{"n_head": 2, "qk_norm": true, "steps": 4853}
Each number is 128 + 32 x the weight over its row's rms, rounded and kept within 0 to 255. Layers, rows and columns count from 0. Numbers have three digits each. The size before them is the row's rms in percent of the matrix's.

# o: layer 6 attention output (transposed), 128x96, rms 0.179, rows 41-63,104-127, columns 32-63
# v: layer 6 attention value, 64x96, rms 0.201, rows 41-63, columns 32-63
# up: layer 6 MLP up, 384x96, rms 0.253, rows 0-144, columns 32-63
# down: layer 6 MLP down (transposed), 384x96, rms 0.0631, rows 0-144, columns 32-63
o104 104:173066133167141116110101178118081063142133148074092129124127110180123119139127087107145133148047
v41 100:136133150110143175124076126193177158171128087176115095144161186146110193131148110131108101149143
o41 095:105182134097112156193087092102133092101143101165094197120112080127091122076111138176146068068097
o105 099:160061133144139090153120129161166104129151118116108203137155119175134150123100125121100188176156
v42 095:202139112118108122129150123093136153129118143054144135117068130099147142159108156099139182068081
o42 102:094108146164155015126066114140136117149110116128106135170132106108088130137095161105149111141145
o106 093:108196078122138223128168133140128125103134159057170168170131129126129121077130101147112144102111
v43 093:161179149114131139128174162162142120055152123180075159115108157159124114085117179090103102116101
o43 093:153160168135125175146082161092107137155122078199124140149112159164138116127095082094160128114126
o107 102:111124124150111092177141129104125162099077157095136119072192071053132109174146072138134123128174
v44 108:168080098112136118089173080063109114162151144116132109167100104101099106145143182138134139138128
o44 097:163169154175187139097110153150095145066139073112127120143108101116153189108114101123161090124121
o108 107:108135093151153088149121127089140083118097120164154071138144093133187130152192116131092092061082
v45 095:139156096123104172118146108104087134081113183098143101133098152150157154135141102100131141093109
o45 095:141099132162099124100159151120100153105136152177143049134063134121127109142158152093076106136143
o109 094:134116136089120129134111130071147142132152132111178116127119082128103104101127082130146129092161
v46 106:107090173116114105181137097099098089106124111127118137096133083113067172114170171134187163114202
o46 099:092201107130141169133086180153115107125151114112160136116144178093130104114143123162142115160155
o110 096:114091147148128128163158155129100116113128096128107141136126114101180116087119175119071022110135
v47 090:125069109116065107149142148101088146152126131104117128165101102152155084151113094147114110136114
o47 092:151097118112110154092145178137151180147120119081095106142158162126160117150130116159111109074132
o111 092:107112180125162107131154091089146138157109065153114180114135052093097130144121154120122141148092
v48 100:142176154128142109097122156148064176160101111158146084171102135120116119132076148157145121159103
o48 108:104171157103139168206115126185110128155137106152124148125161117160099052120160153067055145115119
o112 098:164121160108126162079124136122133168068101145162159060136115155194080172151113052156108183096110
v49 100:139117126155213133087137144103103117122115164163129104145106172171201167130135138094116057114145
o49 105:158079083183159083177160146116129144076151128064120113170093110101128191112138114181110171160147
o113 105:102118144110090151153048104122109118146112196034128152118129113134045134053173120086128127181146
v50 101:072119151131113086127120135143113030080114136167145082178172135092095103159148161138119124200144
o50 112:106067158096121117187115096111188131179145119122084162126169072102136095151105113155147153156131
o114 097:110102079170120131125145158159114115093127140114148125145097158160097078182137135108081098157134
v51 110:122176058129107140144116141144115104118099102097083119126102125162100103186121155116108122110119
o51 108:086131175151135161128143096123074073190150127120145171093124151159149105080157169189178128103104
o115 099:169112127144114139148096132076095143103106184175081162132100168078186104199046137103117132151145
v52 113:151143158157157078129158092068077118078166091107166156130146126196137147127167176135120158161113
o52 111:135088111123141119099107181143120161136114100159157199135108094093134140088120133155105141086086
o116 103:132148169151110145125140122079107126171101152110085119088100161119135106128106184085167136116078
v53 093:143145106119185142138064138174145156128113136117179126116135128121133132164162153155073160150077
o53 099:141127070108168105166107158097115099137219134103169189195156157070106112095125149110167126135127
o117 091:094182165135100089100088153193133047134117103120128117172156093139161100099124164101078110100192
v54 101:088114109122129142161154085143116152108171196122182173099088079145087149106108025135155158183110
o54 091:129122107122135064098201165106138132159133143148135098154114105080096152124197093099116073114136
o118 115:094121104199166116125129152115123155163136122063097165086126113119084136150120110149150169135137
v55 092:068100147076124135126158138093209128154111094095117133115041058110128094115146134169058102137101
o55 103:138128118096163114067130114135172121075127116200126128128122091072093177162138187172127160155139
o119 096:154136120220120135085141173137091135147156109125189176081212055194160097157133115144141099132143
v56 099:153199101132133031118138119137134118102127062140117112128148186153181099183117103161092129153117
o56 096:121141109174093134116125089152165098098169113110117118156140176124182168177150129087105155128105
o120 101:168145077105126117140096151120077111128110160083121073150104127108110118105148114195122167096140
v57 097:096182108107071154136116113138094089111118146200181092119114068141165157112100093119102132105138
o57 106:169131142129102103091145114119131059171138141077156131151135117102117098116083114150102119179159
o121 097:132119126162132142168106145121090117078111128096114138102130175132122126190159085135212146171123
v58 107:117116164117129104140130106078119210107148100111139188128108172162168100128144163119113134080085
o58 101:216175080150155147107128110147161093175171153106091135105140112109137077113159106191106167105118
o122 105:106117113121195175126163099122134134055102145151092148154166142086131160128139154106181091185151
v59 096:088118107096083143072131155081149140109154142134192160106096145120128126134130095125092130099108
o59 106:120169116147090139081121156161178147152188085106132150133093139144156157085137137128113159134117
o123 109:146080107146129135122065180152108142159154147141135134151115107119078125201082144159167098137078
v60 100:101132094059107126172164108077128149169125105188160100177147137125129075098135120120139110147068
o60 102:137148203122095082056127156103137130101083119100062089122139134098156111100120150168173102079126
o124 094:147071156154166144092129084157111145116175119171170159112101115139159130143090076135147183089119
v61 100:104165149136141051138144100174122143050175099181099142090077094076153118113124086156158149176114
o61 101:139109057108138083085146092082149150170091172125105136152138173170079081105142129124058100122152
o125 094:087152115096068169099098124146120179101177115138192063110128121146137157153153115178184058095156
v62 094:131121081128112135162118104132130196124159137093173213144125109154116158150101115147123163103153
o62 099:151116115095119136109114115185083149170171143129133146152111174111127135097125118172097138115101
o126 091:111090146121155151154174155127121138119123161087126115109163088101088095119091155099141185117138
v63 103:085138174076140128102158106139141124118076102138119126127101120151128193161088141076118205157162
o63 107:159134206166120137078136175119113081135130115060090160135136158087112073123069119163099111144146
o127 102:100139156090088054158138115137131198127154171161146096095167062136164142139138136127127129161171
up0 095:099117097147136199093090132155147143111078106101115090089139098117156107102096130061105125146143
down0 100:078111100133144105154124190096100096160168185144102150139107123064119147139104093131129222151123
up1 110:103146158119138140107147145132121113105084022121171145150098169122149132075101132137088107148132
down1 104:138159094114168092171144143076130177146125221185136129134117110201146123125148107146131099097147
up2 104:136182085109138126108091150075134173097091106080083128123129149116083130146054143134147136142120
down2 105:170105116134125092180174189121113145119193092147123099096115137150116152092120111094214145196109
up3 086:159132152103111155110129164159170130101170118110141154131130178156124047124130141138117159133169
down3 092:143101136133151082088124143058143134149110173111088086177098097095099133178138101079147114175105
up4 104:080123110150135135120100115129122187093146080104093096143060137115172178148149136166125084177111
down4 103:133105104073142084116076129151077144111111119150158106172151128115126103123097166141158055119170
up5 100:102080142147167115141133143071118143136118091134149180096150182076144125074126158160139131149107
down5 100:143171124187118155176099104070097148077100100129122095099076161195200097091085120150042122092138
up6 091:127152210098076119112111130184206115136097109113118186106160173115067088103125148123130130125164
down6 101:111036082135141159112134108088127108066160168146134141133076145186155104094108163113130098110138
up7 098:125119143103133139100125102128146153190120105113177121128123152110108162130105177102125131125148
down7 100:158159123108166134091126131120089163139073150101111117064112167042156130156108101137171126182107
up8 099:081068115107034077122086154102113151125172121167079144112119082081157126117089174142118109125153
down8 099:069136139127106169153142111113148091132191087154098122107122120151151054153216139126192134100145
up9 108:149105144168114099173128115213103123141101134112111111149137180153154083075125128125145161120120
down9 107:158098055135140174123074094118139134123161150084180160082135143106129117071146104130126093190086
up10 103:156094101112103155116128127165097232127094109204095149144104145166163143163156126083087150187127
down10 104:125166058133114120086145111126148098076151163120183132126122075031141104087070153099147141141135
up11 100:140124094022083129144147154138158179113104118162113097146157132142126111116176148142144127148145
down11 103:194154136098091121169116146127166163160154141089105178107145125126135054151165127114090091135164
up12 094:126152145139093116158130125165060119175126155140141130109159149202146160105101180107136202115056
down12 104:153099147111125177160116090141147163140110110142093099147167158175119093090145155064112114136129
up13 097:079126201069149176083141106147131126106127116098175174131124117173153107120115146125107151123124
down13 092:121108101169120125105072141159159056120113136114134103131145198117077143150155142102100115124086
up14 113:094120096120115175147135112097068216131101145150108164101097181080083131166170167154146106126122
down14 106:134101050069130171153126093155148181094145169149133162119146125125120099121127153113099147119117
up15 115:118054123085167118103159125126072119088110128123071171132195073126201154116087138092183147176099
down15 099:172147088112080101084181080153075096155148089125157095157144148108090115104186115089108110109121
up16 095:141168153116125168110075125174109157138119133218157130141136155115143071153087142135165113148158
down16 092:131113124102103100096052137139116103123140102178159152088123138114125145087158100118135131074160
up17 093:153126157162057119128131088128110193167155143131106130132135144112099127130068090131075165101127
down17 102:088146173147104186129106130179117118149159093079099062102202146110092156110170131104120099118122
up18 103:194131163168129158130034111094158128052102163167101109143112130127106134132110139191161150134129
down18 100:134114109084133142105100133129131146183067172113158183129132109150088077104141134152100152147138
up19 094:103103128100142171102094127096160128119143190123123161131136127123113079101119150110129162114074
down19 099:200132164138145103157095166088133111092168074140180150194195118065141101143131109128143160155145
up20 102:146173109091108178120084115169158149092161136080126109161146148109142136126148131148154130114174
down20 104:155113091126147084185081100151148068136104094134126180161210135117105141104112171125137142151192
up21 094:133101153102170086179103169142127165113139105091133109113168108140086141120100133134091102171125
down21 096:115116126130177140128145052155149110180100120097095151103109137186150155176147100069139110086160
up22 104:144076103162154176099131124176138144145142161112189149164117141142136090195147192156122181120174
down22 107:113121161104101131131136170161110092125145160107135086127095064057161114146155155115164155107103
up23 097:087170085103158149179087108159065138167158158113076111105136106147149078138111141160107111112113
down23 092:138137118077144109184063096122097144080097191115127129173121118111127104117116109082154133087117
up24 098:148116127083158116110123085103166218143147156150185120138166107142078147157089157135092130130113
down24 099:079126148196079129095102118120082136128168086120117180078133163103147161141112147159139096087122
up25 101:088170099150133056148122146142120097115161141161098159111114097123170079071081144147112120143184
down25 101:176142132098124084160067150098093127171132146161142072135088180150054159136105113120131090147125
up26 105:134120119058128154097124122180155142106081118111223133109142146172163153095123135158151146078097
down26 102:121139174101119185130099070129129084117210142130130093124096111057172133169131135160147124105180
up27 102:147146185082104159168128195099084180135086096100158118082187103168093097119101152138100176165131
down27 103:153158089189123107122109073115152085185108211150169146118127151230136148066116115132118118100166
up28 089:092087173075092140153170139154106113111120139138127121067172093098095113101156126119169118098113
down28 098:137158079078153104144150142126124097080089158148160134131133151107160126096171135074114121104102
up29 092:206137099108134077081127164181134157129147100184178145180108142132098082113118165174138211134116
down29 098:178135149131136200112100172096097132151113120174097077169117101067123213100057153119103132117143
up30 106:085146148136128132153101103089137139095078131147158132153103086162181205189058163138127158052154
down30 106:146078093143103125122103093130058150158095049153128084132152140171121186124136056124133117052188
up31 097:119136116132117156049116129088117169069098120192115122122124058082117107091119095120133128145143
down31 109:131102131194110081137064084117091122169147087145156076132114108094130086103157141138160097130112
up32 098:077175062181082130121109166196118103175155127104222112154105128139087120088107143145129144155095
down32 100:176085165143088095103162145165132135090130062142158143155132089120116096094157113155109125097111
up33 100:136158179079112187098147134123103157132109167109160119120172155043137154161126133112113127171121
down33 096:160126120063107095113161161118138184149148182102116083108145139137062156091106102104089170105110
up34 098:042093157143137101084112100155174139041126093168065155119119039188173145173135137149165150119110
down34 104:161110101153140100180110074130157142110122105152106126114136123176086166173092144132148119100095
up35 096:072133093114144125139156160092090179164147165155129095047162154107134114118098145066119126173158
down35 095:059095159186179145164144161106156131135147106126101184104139106105124133114155154130084143100147
up36 110:085130127130091133124098145114150179128090125121095092168140166116122162107174129159154150140106
down36 110:095136117133106066131134142166171160080098108044089118189173110094100143173161145127049120108088
up37 099:148150124137168119136079145186094136120145068159133150166129168102149121099139151112060168118094
down37 097:143163108101132097114120059140101091111112087176151130084160137074071116129107145143101080125172
up38 094:122158140146090126119082124141103159143130168155141128157102174140144131104128154133136214144098
down38 098:115125094130106146119142143169096058094183153126105167149159107108187127115074075130092098129149
up39 097:121161111097053192141069138154103195133152100132167153117145116134128113181133142100108125126126
down39 098:155155121219083156082160140124105067169103102147175133144143188116103140153154124148134154118158
up40 083:082156128139093114126119170135109091167094073070185163040110111132102115097125163104123147145130
down40 094:156112141173157126097174146079068182094082198134130170139147106117147153118168136074098156132138
up41 100:137156088085140113105100162127141157154139134114177152164145109108085098102125137133069152104162
down41 093:158164060086057144117122127104072178131092118111149117096141128160145148130155125147164092181144
up42 107:140093168116156107068151165098134133142029168120154116114145162127143085154171143118145119141133
down42 106:181138140122112065157094106101106161168147158114147161087134155154167147098195070076089136094112
up43 097:097131127154119116107129128182115136101081045120179156118199146163131067122192126118123161094160
down43 102:058103138144133142142166161183071119127156138113206072138084215144110115063116135143158173140090
up44 099:131189113177114171155098114113134160124165108070136165118123118155150117122071162121075146086126
down44 096:115142153136166141118134152126156115085074135125116132163166142158084198124103130161090125108122
up45 106:090096132073127121125111129201135145142110161174090134090117082193085193142159106115157124145085
down45 104:127179111171181093126092082141157111170164094099120138092122157131088161115180123068102154111140
up46 100:084175136111114133156058152127120110107091067152153152133122067103151159112128120191146107073162
down46 101:171101095079165150165173138154088059128136129184138132133135112124103081129115155089082158117120
up47 093:077166154099118124088119134133177117130095088069116179147162133151110128132099157129143140138148
down47 102:114130117169099101115093147165108109068132091107086079126087164207093144136150143129102103140141
up48 100:126094095120142099146111155115155150101065091177136108122134087156141129100120165159166158089117
down48 099:103162150170099126116144154141137147099133132145195127057155084109121147084171127148144060113108
up49 096:150146086086118126140178093127128133115103167125143098057176137164142098153155170107152145103141
down49 102:207118141192163145046147116108101116124142102180159097154130159169159111140144122167131160149127
up50 102:098124139150096160127089140152215156102139173154094160173159086133114146084119123146145123135088
down50 104:152162140111105113156156210094066117144159184092142134167095158193102128159084105102101130128133
up51 101:141122137137191133146104180115101119157122135117094139146105093145130175129101149131076174112076
down51 096:100121205116189162099192138116111108077151157170118178140110142124101165141145120141092089121124
up52 100:108107123076121126155178125154119119165108073112175115107096140121109167139117107132170118137123
down52 099:160117156174110194159089167142156127098097166100089133139122103128143083211106143077129150130075
up53 101:129142154144175153150131115101056130145125123122167141089170155112123154132147163152131163111138
down53 096:130144196085151096195182160113032150123090123107150173127113091101146153120126071087139111118123
up54 097:145156156153104122126102158111070200041120141038139114103126091112144121158143150101159118075058
down54 100:086085091064136133165133138137113125176102114105106128157128139140153099165148071125132170092111
up55 104:115158125074118161132066122122107108172081140140163227131197158147122157166160126161211137113110
down55 103:047156076111136144174159131116095065138122077134090143071141136190105116123164133146140130085126
up56 103:146174210107112108140103128156166139111167131165107116107175168208185137140120183111069139182143
down56 094:174063107197111154183160107151153096140088149101121109076136178097164130120180123068132122106083
up57 099:174150120072104184165192120112212159134097161141192134126143150118130113054121155109131156097146
down57 102:105190120117034095139175177123141153163129098126111138137169111151098109115122134140156192108088
up58 108:053147087119100127152128127123112114132134113072156109127120114144086118129071151088135156130113
down58 108:156105130040135133110095186131120164131048169142162173117131134118131154145142104137125071112115
up59 108:137171158095104108108086122122107123080053172099124152092102148094147152165094139192107105132166
down59 108:150157173137108098134096131162124116162170085100095093125095125094082167098164141128192158086126
up60 093:113130076139109157125141136129165148081111129112169097101110143127132072137094134113112144154138
down60 108:160081162139119148108174107126113088110088119087168138119096126123097123107082165096128124100108
up61 095:123126137179123145159092140089076148155126121109096118143142140150100139137099165141081107117148
down61 098:187145147119100168136138110128109155051099102119118122133089103096180200146113185085185124108099
up62 095:137117125127163136093156152095114123071095093175155187139185097182160149134097094172093129186166
down62 099:102169155151078104105081142163083165101086123154179119195141099094088140122124099095144174173114
up63 115:114120112070137094115151119134145153083067096114126104095114125130124135144122161167111139139176
down63 100:160047129124128136153148117137163115117095069172149179109097067171142132133101114182129056118119
up64 097:131085126087163135131124142196118132116062051100072103093155172182144162044143147131119105175147
down64 093:092119092132137119107154100123103124123119128152130180156130170072168086149150174120134170128106
up65 105:097082140103068162153122211109097139164122103068150098111118146063108048108127132149093150113136
down65 104:141128140112120109078198119165159166103181125128144117106134148135153105099126135121138142123141
up66 095:148086145102163100152121083192089103130132174073130109116081133124119143159120183117114202096139
down66 094:159138086180121119132177174124085100085138114132145197133138107120139193069139077110101110069148
up67 100:195189143147120136113081082142135141167103072156151145111182120106135081120127151174134191103145
down67 094:149113135076118139126086138161153158127151160157104135099121217098101106072169144136141103109114
up68 106:121116141109093174139099180138136164104175107160116163171125100110126155159117120141120101180152
down68 103:157128140078131108134110142164112115080101120201072112157188189150093110126196120135104160141063
up69 103:129138124111118119125144095133115135219126149138118123082103134113111133142134128145172128144127
down69 105:174115144146154102157116158107105142151175172068088147159134171159165125129120151164147100113075
up70 096:130130111171118184151093102097151151101161082169140160166131104056193144125112133158158167079082
down70 096:085129156097122130148194102152135116186100143149139172113128092154140124092117099118123138169151
up71 086:166145119139102172178139193168120101159105169107146082124151140136115085102132156126138156131138
down71 092:143107176160138110176090133101170095116167115104120159121134153097127164129163157160184114135141
up72 103:088110158110113101092097195109126137129108060176108059139055136084174103141149142143132131121148
down72 098:117151116100110079136141099093139127144145140087175104115121143109114105125122148098094091095139
up73 105:154125107090113191121070116193157101073114040127123139114151074111167138133039104085083120128097
down73 104:126138152188127110112082111081129112084125071122166128132153155114106172154145176127127146133115
up74 095:128147175091066150121165066149105111174158107130144081119101124110210084144094124161161138175163
down74 102:124143130124195124103167097145139057153151169108219134135093153123157123177140093123166144130121
up75 103:120114172178128164112094148118110140131089107136181139127118068155130130064093118145085195105165
down75 101:100189099095125177188134127116141104121161113121148174158131127136118153099159102145135180100151
up76 096:148135173096134104089072082165104128155156121126148137110143138139095135114097151089127113137119
down76 097:121134135186125124134125194115159075091152125129128095141098152184126111143084156154161136091165
up77 105:059074168129096199117160155096100132130094150187133114185111127146162105183166167143137143108173
down77 099:173160128140169113105136089091135158050185116115125158099107113063150086126090112094197123128122
up78 108:122095130131137095176096109111106167086122092137131188097135122127076116098124155087156145119114
down78 109:065165134157120091089112129125126088163169089081177129095128174143127218119112159159113099148104
up79 101:024131130082123112138188100144102114131111136136164156127145102141107105127147174086103130170197
down79 104:142080142123140124163143068142169173197106121118137172141113113154117106094185162080176140132116
up80 104:140169087158098166105082172129107064105121079088111119190077095149157101131134164153152189147093
down80 106:160093124080157144061118136125165151128123168160070139130123107063159130147156134165132174159107
up81 094:136060161110084108088073164108144113142147136102097133128128139080150165157100140164064196093097
down81 093:148108115186113083098091189139126079115137116111164177166118130086091113109163106061102145140092
up82 103:074117171130092128125111118128148127167129141086136148104119093098170190135142091137145128139162
down82 106:103118135182092148093117170139131143057111103161173119148141132171097106112082132075159152115151
up83 096:119139104129121133142114149112121119141079135096117134112099096120212142106179147219173112069134
down83 097:144085134087093100093171089118153135139086136193160092134158134112140146092108209156132036137122
up84 096:112127111120135125096110151134111177103116065124151174097171099130110101111133117169121134048169
down84 097:122090105162106112103151169132134085150145204175130132145147114174126218071148092136127074128056
up85 094:130086108151127188148072158142153165152130088133120163068102150100152108108085111122085165100129
down85 096:061089155116103096114155101161131096125118031146137130118133127096222106118113150120110127108103
up86 096:230115127137097131088126180098152175121149097165086111163157115098154139108085169099123146126144
down86 092:166125066133155106204153144130108116138086141147080118141127130083108134089072149062059126121155
up87 093:134126136147142140089078074137097148154139088165081154097107115162109143079097114091174177143115
down87 096:148173138136093111206099195117095114145091122140144084181169170160125122152139144127096129106154
up88 101:124134120164041043105097105104161145125186149123173149088176141135167104124120194133116115114140
down88 099:129098103105164136132040143131132135137073088139123110142161152110068137112151118074135191129147
up89 103:141129125122222107080099123171160130116188082105136130119160124106189096129123135127078113151062
down89 097:134165158072142151155156154061073084158107146120141101126069150126182137129156127119150117123132
up90 095:099140146112148156143079184143092208193118174139144119098079159148089078106125124130095130126113
down90 095:178134139148108119135071128134112145110173116164081109124134102138168170081112135138120183146114
up91 102:146150056161133109168205145134085161117155114149180184137152136199166165159073156159126128131149
down91 104:163104174089117129141083135166132118144130080095093122111070091104151108085107171202058146143162
up92 104:111156139086087154126121149084116123183104176130179151032121136155093101178147144143153148166118
down92 098:087155142137119087097114151122177087132110139136072117108173091082113137134142162145103135057186
up93 098:091180145179140140127113151182130146137160116111124103088129155111156087119160166122143097125130
down93 098:104087148107049052096169070143122131155089138140072164139142145113122095102166151132139166196115
up94 085:128086102102133203094073159085148104155113096114159126142099142166116095128092151113142204169105
down94 088:164158128104116147129120165094179088103068185087157122140152154112104134161149099091109071125112
up95 106:147121148123143139123167084129159133103183076123088148147143165153151143159115123153175196156075
down95 102:122159119136140160083155114128115125109113151079152139123135124135072130151108130130140142145101
up96 091:101186079148154117068104122149124150145125076089171162081128119189172173152168150165140153112130
down96 096:097127116135114142121116150137170090151138150150128078159146166118094075151156090062142119137167
up97 103:149118163109114138108116142157128134079163114091123159123082147188120106079140122142109134145113
down97 102:118138135173111064124139169148101073146143101124181146152088141131144111114126203156128142130184
up98 095:114144171136089138064143108088161098152103139133157179116158107134106098127112120131048118184130
down98 099:153101138095138091190153153148088154109120111172162127184158113100150114129160147173081108121155
up99 098:083175129201169150116132126119091095134114108079112112080095123137115152187132149151119130121184
down99 099:174107124106094094180119097155115141131112172116184161113132172077176189101167134112117107096133
up100 104:071132116076131143131159128073071131208152160090139100157127153091125123088169157094123173135091
down100 102:115171092128123102150165083120101162110182176120104169158078162147156109096174069153100114070099
up101 093:129073091113113136132151109141114148166177097120122090155148130111211077163060114090198132100134
down101 102:147147167177109082112120133071144135137140156104174179125147136109162144125118135093158050087167
up102 098:129155156131109141103074153102111152162150096119096118139119072132150169124172147171120088122086
down102 097:154104162092153154136090139094109091118118142155104181154148087116109179097150142111141183163094
up103 104:061136097078177155131182080092129121110133136145131154052185162141087178111110151101111137127173
down103 108:224141102125159112132052127127139100183144131147120119118050111197113139132125142179092130105075
up104 106:144120132136155135090150153151146086131100140149127092114131148172140115111092145134135108154128
down104 104:160146128091111136100143120170139137070101156160141122159141143140164168141155121101149147126101
up105 098:082106160137134137092104170099107186133129097140109112090071068109122168118145143095100170109147
down105 098:131171143142159125122089109107139147065159106093100083165126163138081157120123149104101151085180
up106 100:150080107154113174069098144156139141156133074185122129066108079164173094116149091154148112127162
down106 102:126112182165112078151206121134155111144095133169193102123149088155100113126162099093157141109115
up107 112:148106132170125155134132106136149173096144086116066089129140113168170072131161129189143089179086
down107 105:132100162139130115161172131158104159075097161113059082157194166135169111089091164155079098193133
up108 101:123126111193149157088137101102172178145129099110079171132159136191143138049128163085146108115145
down108 101:128107109136157115137126125132061108165132152123084083107155167138109108096109165126106116105163
up109 100:124154134117105129068070133135117125141141164153122102157155124116053112148083164122120091118104
down109 101:164123120105141073092126096165126137078198166105155075184117094130129143121092089100106142128118
up110 109:128103163132075135096149094088117159079114127128132174130158092143153083073077165113093142095134
down110 106:084125098130161127132092139095133118140170161173146123166153191086140148093137145090124175116130
up111 100:162177119135156152120100138093128159112164118127112171136126136159101164063092118146107192174103
down111 097:080136137100139125113143150126090106095186128155137094137112122091116079163110117148208139128153
up112 109:108137113095198171140125149158128134101123073110067152103096166127138109111138162182117140123111
down112 105:124130147113112130124133120100168143102134155143136146135124194103109130087162100126069052094177
up113 100:104123148095139169113118142067155155124200161148081123070141123136113108167126137169100139206122
down113 099:082110101125183076165123145126156122131086156141204080095075130162135129160161123105063133133126
up114 097:132184169147081137140113175162163152100109069152125114079110140088143104143088133118113095117139
down114 094:096114106148162140169113145107115126204128095154087087073097113123112133106098113058122096131209
up115 100:094187104124124157117122059154104154115154087109135099127094136138138117085169151183184137128140
down115 098:127163130140122185101120092125122136096137115056143169106104121145137086075129122136115144137100
up116 102:091137109125156110179143082113115186145070164104113112133081112107128200096163158102132132144102
down116 105:101103140111145135137132119110141078190089152093083106172162086088168152124104106120068168153118
up117 096:095153104111169168114195163127131141131100124144178153142125092116190078119142101129141132165108
down117 103:177169102080160064125138089144157070167129142141056170169134114125175112111097150159123151116058
up118 085:153123100141119150108139138087132096121147140095140083166106184138099135078119151085077162202121
down118 095:108093173090125103111151131138157111161134122147118145100142110118166128165119176086138059079160
up119 097:192132106080155098156123141086117193160063152082125103133135115098114118090126128136177144140131
down119 102:122141085123147118149136120157115138121069123171120084129183101168123178158080066167149129096138
up120 105:196143110104161083123113096064091153134127142134177206107139163106159130115105167179117125132114
down120 108:151113086139153110116136156145155089133136154190132177110092193134128135130145099104177105108099
up121 093:128124108153182113137158134140121163150138109108065169127117186146136118168200147137132119189164
down121 090:094090142087092127135147113095100139194098143119147148122104119081129147073179172124130074154120
up122 095:159164060152057130110060108162087105079159106142123137137119194116158145131142124128092096137127
down122 091:122154123087156151118159108159142130125105184118123138146086104092074102083139219130177136118201
up123 099:090172144151111116119087080108165176158125173078168113104097101079115156100138167104139137128113
down123 097:190099099110140141071139103137182118191089120172134116115124081097143134138134172116137170168137
up124 099:066159061178105112174097162134091152102199096104128178147091150110146138158120146086091109148129
down124 099:180130136134177097093113131116139178156122116164140106156140141126155105136103088163170109074140
up125 109:134100092090119184129154165147120156213146122144138082065154127155168110160104140166085148166176
down125 103:095132161161153102056125132069071144128153153146131184161147124103184120081127121068164102113128
up126 103:166122155134153123076113168143130113094147104115120088131105099213103102143136090136151136096169
down126 096:156090182078179096129107094139150138087178078162110125161136158087105129146159137096179158096131
up127 092:121109055149098173061095085101192105156066155153135148090110121185137116091110133130150110129158
down127 101:128039088143137155110134158160152169141090146153134136152177172119186151162094086099170132124108
up128 094:099111165124122093142141192170145169149102068147093105101153125118169144110093119140174178108143
down128 104:132114117130079180071144127138109109128146140092133158187176136127113113100150161120056122110142
up129 093:100126132193149186153173147082147144159119081107116131067136112177096120121071104123144190146048
down129 088:167147142124128101121153164150164082115134117115118130147138159172138134192098132071124112062128
up130 107:095161125138150103145141109109088129134133089106142171107120112153111129067158090129212180134184
down130 111:106135124105163154106115203068046161085150112120161116129097094136137139112085170076177132099155
up131 100:165070147152128099165113171122113106152095102132114149112072150095123109157092192116130077188130
down131 093:142169216128151141160092113150108166155102135155163124119076184179107091140100159165120082115091
up132 099:107083166109174066128140123164119119120122147097078145131129134162151110108138137095168121185136
down132 095:146072184153141114132167096113182134152132123099132155170105141105090165129132131112117090146115
up133 096:057113038097150163158147156141089143127111152241131102193158096180108166078127114153144123151138
down133 095:135144137117146131098170132146160152098177125114177090136067180142121138121155191070062120180168
up134 111:122133119081102153084134169104107121169151196127057121095071100117147136115075134195159116191154
down134 108:151108156163108150107142139161142095151143111199156100090162177127182098121088124137171145170109
up135 103:112126169148140200137140150225087133122131067174111076110133140059126100115070170079145106130115
down135 093:163115167128143201187128134126152187123152112142112100119101096077182171137145108081203110124084
up136 102:116150098121121093129161148131114165112115100119105116139104151128132147109125130101138170111127
down136 104:138133170103080195169125131119065112116093132172141118077125149157126142126075091128094152141155
up137 101:108089125122112121104148160102103148195161163132119128187100073121147125075098145112139164140149
down137 101:108155134156121136193042124156095108072180104164104164113105112073167082125157128108099131130123
up138 092:099151178135153109123130115110141129111141168194137110132183101088155076118118114136075129131085
down138 103:156131157136176163127172105114135145181159111130110083118189118118088125106104099104066121117096
up139 099:191176082177141122128126100142141143137111185171086139072124156077123081124144177101156174118118
down139 097:131120122134177164115046155130143118091105069106059079103141161209112119107104116115164119170093
up140 100:119097103137096183083049115107130128148135151163165221148127110125102091088152153145120127150161
down140 102:095138133107099170149108126103191108118095122140130113147188034097139182176133102138136090131133
up141 091:119170126116106101123159141136105091143119141106088144102089128074128141138149130142080199162116
down141 093:126135150171146118167118150129187167087203121158108186126157159159127182144139033078120126141129
up142 094:072079143148154168154087154113083173112073049157121162145167080139118113116097147123096097092106
down142 092:149079098125117084117184141105136137096135120175111111107136161150078099166096125144091126116184
up143 099:158052167200180155109122130161128157119162095131195103066103110155162152127130142124119109142128
down143 102:113084131166129116101134156152143108145132147162104139183117143140153175160175136134105174142119
up144 100:083084089152137081134115147129105121116140113136143165136092169100143182114145147135101122086151
down144 104:168075127188128067074138099092093076096155101158118153162136120158132126133102101142125102147147